Part of a small language model's weights.
Size: 15 layers, width 96, vocabulary 922, 2.11M parameters.
Architecture: LayerNorm before each block, learned positions.
Training: a variant of Muon for these matrices, 96M tokens, 5838 steps.
Each number is 500 + 40 x the weight over its row's rms, rounded and kept within 0 to 999. Layers, rows and columns count from 0. Numbers have three digits each. The size before them is the row's rms in percent of the matrix's.

# q: layer 10 attention query, 128x96, rms 0.125, rows 32-63, columns 0-95
# k: layer 10 attention key, 128x96, rms 0.125, rows 32-63, columns 0-95
q32 106:525516507510508488507547442414443485470483563561492512505541491496438462500497492447473515524481483555524526471496566475464472507490522500576463508454515448499420525489495537444504485528495576507505402507469459525487506563453496502473470605482592611510474526483559492512443532443478485567
k32 108:491570506421524497429479464434500458519463555473518504524591497495526517562486500507506511551520517543422475451534525536496441500499534490442506542544536465454483528576541514513478565547406521482495490503495506481508452574488473455555503489444492549437445441578509488508413481480553460487
q33 129:509519463455480511433510478522500458529455539493507508487480499561529495513509473457521507545515514509492524428454528507524483517411481532493459569443547532550424514525515552507522506562486533487478429468524509528521485525448433515560472456556446477537421590623538520429438471467472538469
k33 107:510558446429505513446539469515569537513458551497543512548481421498512469471569463528559471527426539481510551425515577475583522525466528468481497505530470580523481448492515491468564500535438495434492454489523550502536508509511391521477417561509461479505520503461524497459489533488523479467
q34 132:541472451481543447552514560487427505492429483494464500480517466542459497489464540447534476548535465487529463532473510556476507544461557475453464445439557543493571497464444527616526486488447510475566515426468525450519442539524539529511465470509502554508530561415512490494491520478565470452
k34 121:440488492555473460458445503501540456481428489499406481467573469575446538459503463484474563509497483501442518502443467540468536513555475505379557515484491532537499462519548486536548484554528529510519487444533549507500520526511507487501446506535562486505453586436497477531484501607534479524
q35 110:466477472484499492508513529499488499435452550554525490494485574542482541474499605596481493528473570483427565488533466468452451542431474511540498445503516537574553478468500451448475518441535476483495526513453576516526518468574506499434486531511454420474516451492426537531516480483549467483
k35 121:480447570449469522489452459548429518439513557488519549510468569555540535489538521493514504471443508480475484471479513524540534522446495608534419427498510465515452492480483466445468510473523510567514518506526470502456497444491560554431558480496500530486561482459450519609494470554473551481
q36 128:479579552441508509449521434519516543513522441444446518482574477515425528559466520453529473495491538446452459478556552498524513440445476519504558489543519534537543555472492475459517527463537490440485548570459496500492463520489531501498499584460491565503446503431517483453489569544486407525
k36 112:584464504554494411465546495499544551557495527523488482454592554448488540465436527487489522502537442479534495475435546490521451467444501532538521427504512513469499452481499518488479520455533491538520542570431459469500519519553531483463561530504514597394451523440456518521522494473471494486
q37 120:487488475450457523518605521541491527502474516485426485545475492473490482510414485557534542461514521488570516505524477451570585536414443518454504560594450478415466495550506518508587501472526521504474558563485521472470477496524494488566461493464460492546466504426532513508518504461448503505
k37 126:539496451439500476567535463499537573553479477546401453539503481436515508432444560513471509487530519555566497557537509545487530508467438509564540513476473513439446466477454488461485513591466413458521446488414503505493504486531504515502552470504509502538493590559490535508493540535488531490
q38 116:549479509466449569476514453495450448520516533550496488488483414507494491520491541519492527466471494559544461464510489518437475517538547446505502551462495486412459475440505525498476587527548528475449533489547521594461505525420519503478496487533469552418520504628503536479558468538472559500
k38 108:504502523520591504540539523493494490500450507521536454547443498512572512499496475423495505458419584558494543506502514482530429479558610469453487473565507465498498491485500509551447470498387531491528442536538542483526494509486442474526430469463497531539480538569553471456517522430486512530
q39 127:492468520550539473425482571506511560464522471550475501434476513559488580528420584428575431553547502473497435519468423497487538549437543461543514537500502536499483471528462460516428460511485513476481450452504475458441495467543526527517467538569526521450480561538514523501481538501524500498
k39 130:482460512574515542437518572519490492470480489515453494466490500432510557515498459484562495514511507552503503536499480527532467548446491446478474548450561574480473390579492505524486506440504543479501485447535549477375473449513482555509504480517545552489498503404539477489517423547518542507
q40 119:537501435547495543468495451495517490515427428545538376530480528547540584486449470498494513478404460540560465488439487508542475501495507500512484514557551547581560490471417509510489439500496490538440474494496436509435521487490520472501521576542505534465488491550484499494548528462538523550
k40 114:450510512500506568436493508485459568522501427556556444479509451557547451537476484502553493482489506531483481587410491507478469552468586516506422408477519521521522538508455525487432536541507526528446467527486519526459568474474458496524514491595475495492456549470485439478553525517514473445
q41 106:508542520558533516537472431444493480514474487435482482543461499497515490536386459551543504498484518496480477446448430520565495437475523473459490526529523437498621513519499447373493496463472469431490510491543503553519526532482547483575499494469506456546520520491482522555500459527553559495
k41 110:485485502549558492474504450487510528468536477489485517548499464501424513529558477514502492395535529455529485567473436542526512410411525571479549504504560510443521442480462504480467542537519439544499550520489502527443581522475474495502499528436460417508505525504467478454596510519530430528
q42 119:534446535546462546516452481490477476518497494440517522498482539469513407521545526509474491509466490470597455502469530506526437560462477515521541478553513463513528519500469509447497527566500484428454449518487569583569476528538534516526461443540465460490472440427489612457518502525419521460
k42 110:485483482533505477429510463478480480461482545545511482464405535436496442464533511500512558512478522453546544498518529500513528401438499571518483502493467410475529477418501483460512501541538427517530456538597534452540514556500482492478462431544543516552521434555481444516557490496539525534
q43 127:496556444531549500494447536417467474533507546454485508523516536461512451496455447515522479426434552532510504420475499467496471542559510506545438501513545461492530585482457504507450465547550461519474534511577485521436509496501530486484461438564594458562450505596504489492483493557534502524
k43 122:496530528502514498469471531500597480516453473487501558519464495480579479490481394473482449423532475542512498528530487479503478529543581487446488547489508439535561470519457480490486515524507489482483535541525457547493550554519461522455545521520478387553553395577495505474490462489545422518
q44 129:479424466498435504587564483496476501476516446415516480480501550525572557443439545541507515506519508453459505551485517498489501559564501449440494552522503522485488500521437494547509493492490471578457523498470572448426465511564415484493478540506445506524530495532557496529503567449538437537
k44 126:495508514451451512536553547492438488515470451512471498448531491516492492483456481562451505542429529515466503558500428519564588599496464490538535510513507489499576491518497425534462512576501528556503487467469525517488465400529507564472544476446476537496492528462491438504534555515398484555
q45 111:461469456533454427470479567534517568507508442500520513469577510541490439561505520486475503527507541581549430563547554503490509478571496415470471508459542456440489430473474496533596476505524447534534527465533507549486483541528529511468509500500461570465467443462476540477473471463443502550
k45 111:489514496527416548474455546511495458481478451500432564460448449464464548454482537492492540573518447507547492523528505490467480522564493524501498434530495504467495534499504483597473398490466438527583446583507520566548439495488512420512480521549522514498503516495573443520474491535534533544
q46 128:519490472499521473432477454555472478492474536503474480424494505475498480415539516487486494448500517595515458457458582552550472528499529521446425543474512520533527558565503542479503486501475498495443402433513532575532512496460460518489501519447581540543515500494458594520493544482459580494
k46 124:519546459446550513433472516543469414516474444476501477495524521521531526536497495468563492470504527472489482444529560521482561451484545556451517513544524489485539547494588489554509569529459536430550420452504517437477543475505444470566423512515444480539553424512528479555501541468544483484
q47 125:486514535441438505483551505528459522552529599573430500514496512551516548506480568443495523465460520505541480550497411532550478508528482416466517471451504532528500467468592519496535571531490521532470519552527533464398454429559503558478477497506468485534458459547471487507452498466519519485
k47 129:523569518498466580530498453563536507530497500459476527518495608501443537512505530488468484502562503534472595480450485520584424524544532387446438506505525473495438499482533472488460509577471491486480508522474507448439447430542482547532515498472493490518544567470521500512492483515436490555
q48 112:558497563517508482542462556502600495547467519496494409503442507463475501535558515497491513487445497474552552458449459468513550489526533457507488477425434502467503450490491515546500484535500553508439531496535578553477549451532522381444538451438504432541500557529482521439503519488521515496
k48 125:448498520503487549571452464559465514526476439585534484551471474521471494527539530499498493477487544524532455484505511345507563505516528464435526450476449486516465465481479592476429465431541520443440540528520537473476512491523555515550500448470484472544583548518496519452521493516510499507
q49 121:542497489492506469518441467515448474514515452600530496529475469539466493459522420594483465578521615564530537452453484512471477516503462516488475460558540471502477501504444484489511542453520495476509525484485493574497480568443539614478564523490468457469520493479499421534466499506517545450
k49 126:448482442488580430477472499536485465529459526487547466516469477597508554550527533493529526472553462512544545507446481515512484534540503488529481487495451554501468494496414479464515477488477455572533501476576471547564473536423490444475560544469415486509442498519518459618457526482510491482
q50 118:490506510469480535455508483451477560476518508461546504394503514452509551514492414528498573492509522478499424411552494561531480518419533501511520469494521506515448487523518453544495504530533471473421507504511404541488610499531545466490432498456494454422499523525533548478549464555494546492
k50 122:520484528488519441482582486428448491526542507465487511498397478463466495462578556471545472492549528499481507503508535508511483456464546539458510515526463525530551427469445513565411546484472566446537506471454530472461553503493447537442483532581552456444532484557467528505492487489450554451
q51 109:538523510483518439412520467441511493468544443490510483452390543515543519516483511522472453496598429484510491496494560462444513528532472462571471531494477544471494521509454525479530513563478531510512513509524557455428517564507482510524485486516465489448455406539528519491537597497475602490
k51 109:525520508530451510463509541499460460476532494535487550444486498474541537438455469481572485484498580533486417519510543513513415528448467440540443535486515558536496490424507517492488485525451545464514500532551516501567561453482490481499426416436479562562490438542554525461518543565463483539
q52 116:529506514526501558549507418453560546535571560545549484436459460542483441462483512459468510483545524515519457482478502546471488419462510534463488518512464526530467461480457539443414519487449514521524523566492513470508516457521507477533626488544541511434463565501401487510545482502465526509
k52 119:497534577494545481483499415513471500447501504488502491492486419516555512506481494503481500558527455537500465465545496496503433490530505479535441529386469516506475529511606544497467562442555508558475506479531441466419488480476471468543445496501489485486488607581544517490571536440526494538
q53 112:500524532478534484483454556462504552529453498531539624501522525540523566500494476462508438505462529487522520534474381576508467479470481537503471502492574461543479442552472524474463485534496514533512527451445449540439550512529468416513537490477563498508437464502516492434492496474577476571
k53 113:500561491525545508510412516473581526502541456460533575444502472488448469569483533532555506470447407498518511505502536465560535571477528512455454533493538550482444472518393494537513502454523493544460569556514499451421483504459479532495445530569550519477491510487488477474451491536471486544
q54 113:479483446513467541512480538485498489605398515520410546509503498532542504444491484532478520488483514528527459492436472453515482565521514520500550424456531482528447537515495507436497497543469510514461443557468565514479458471504509463506564571536456526484508476548422547609534515496518470580
k54 118:504508494463530519519519495524450501499493534531543480531480551589461410524443529509492506487478492531505449499477443458537456552489511477496468492510555514367473583523476489544483509596496511564541479506451533459397521552557479514447486503511490490554526495528481448555549410493546483533
q55 126:535474521559491537560504479497508460497552514542475509510494551491536498459439538458559545438514524541501510485446428521493510486485485488449426484466514504463520580481477526477423544511459509553478555388553495486528494561561491487469471454562467500518497559481535383454556583488520501486
k55 113:514516504532538517521455523488471473510505429442552456499515467497541615462464423524465484494488516462440556515525458476548515497575507500468534517459528476548525467577541496495436595542521420487474570478570511442525483481550444547443529462526507434547462527459498526491513526481509440519
q56 119:549490496535542507496577445472499414552479510450496569490415482498483446446502506448444591528509537515597502465521498542525550435478505448490539469514542551506491498563474576498487487471457506559454537450485431519484576497463506511506490453519510538481493489512469402534532554478462510534
k56 109:485544508557556472482460472537438449595511498445552480503537485473465544424473478493480501534483496485449478508537495508564511470526492572455486529418478533486498531491455498526479539550424536514509551476444444517496534552485448442538488533500510494591457526514577536412539557467515519424
q57 135:517497459601478481497489493453476412466529554502524517515435481517491502537459487508508519514543499549489466571452482554522437545575472595539492531524494501467538432487504488394475538470422461491525509526513503506514555422477505558480442448507444500515506503484461524521495562548522518401
k57 135:529541514553555503439594484493483499400502519412463492560482505502506558503466513535435538472537544503461543483499477524541538470501435489484493534467547478468503558495471467420520508458433559486522547490564489512552489464433478565519473471508467419593488459461531495519473508463557469531
q58 115:519493493468429538548459464504434529540506408582443497473490530506488534552507536535500533497499507529517474560446538439493494483533529460542540483459438513569524453533447494550523510466460506486504473591522514544475560482500461420549595481548450530533471470427482537480471558477442524476
k58 118:490507411529455444417530515495508537453555463513534459548486522482501448501453538502407539508562464533492467442532460427565507517534563531518454472489508511497498510441519546492485476498507457557504461468535642490492487444561537496528478520457503519545504549497557469521518472588477477499
q59 119:483521446625531473461466456543502494549507484437457500501492502456502474530452543454508471484494582476536509473534519491544483531443455471579439524549468586620520461498542503507526476555530481531446493522510529509477399509511469515480491483471524515552444476539549449505504465485458437473
k59 124:521513503472466540492469549541460472509483476542446528467488514406483475433496486540507467470548497456521486423530594551580523503537529398556509494488446453465507477503529516443559492586517530550490505555505482551444498495542471509477577519577458525560518529477480470468483484498491486410
q60 126:513536531519468468470495477452459462482547542601428551506559472502520457508470535488497580455461470508472516480416462475476405454490482522482530525480487516507572544531514554539457444537483526533468486470574517465481519539534484399497589418476512554498540548556530515505547499480503479480
k60 113:521559477487526503561493504426489461465532438462494528488557497484558501503513493461525514464483485507515442534477475424559500501581567569507499550461559455499503484528602593503543522516514485494447528490500555455478520550523417459497477503469533439521539547460515489506381491465459454468
q61 116:524479505500537494495597463482465542507492482548424445486446484522464488494457506469516549569478488420550505515494559534429534531584527575474469428516487494505499471434522491498465568496501506516472445580447430491472456494503530519574492524536472561439481481486500580540512476549431514531
k61 112:482447497450494471466547430542480524539484573542488486452453534526508447504510560499480631467522446563502466487482447582503428474542480445493452544472542500456564504542567528509499537483463512478535480468449536510499505444476485487478537426498596502463469501550505475459561543521496479467
q62 119:510505516507506491515450457449539453481502423452475477436568510457575498466566578436485505543454537464517493523472535505465526434530510496501506434499540491496473535539545539503514533563510536496529481554516591463511483442512557478459571455497453560572471424480426514451523495569501465528
k62 124:542522553541469524543456465513493458529505510562535535446469553509448500471436446437514536473506460538498504469467555403505466484517463483526566467516479429529571540498525567467531492484537493589556488504460521424475431526509484485519489527451528495470513416492485526560614501503538478477
q63 117:428541470506432520511612529347485522458490522501533548524526502471489498549458523473463550452526477529456500474521510501542544556487441478566487504500470453455465436483499453493549603579502452492476487560496485529482472524494491471532505422533505504511513473523563536543464535488517493481
k63 116:577477517489431466491525497425523498438495544525421521586495518492499520485540470508491559519569550514470475550587465550573478597481509474536497515528489478485469485458478468511453493505423483495480459581546533558523463468478428531476433485465541467522511510541458531451503463447442489531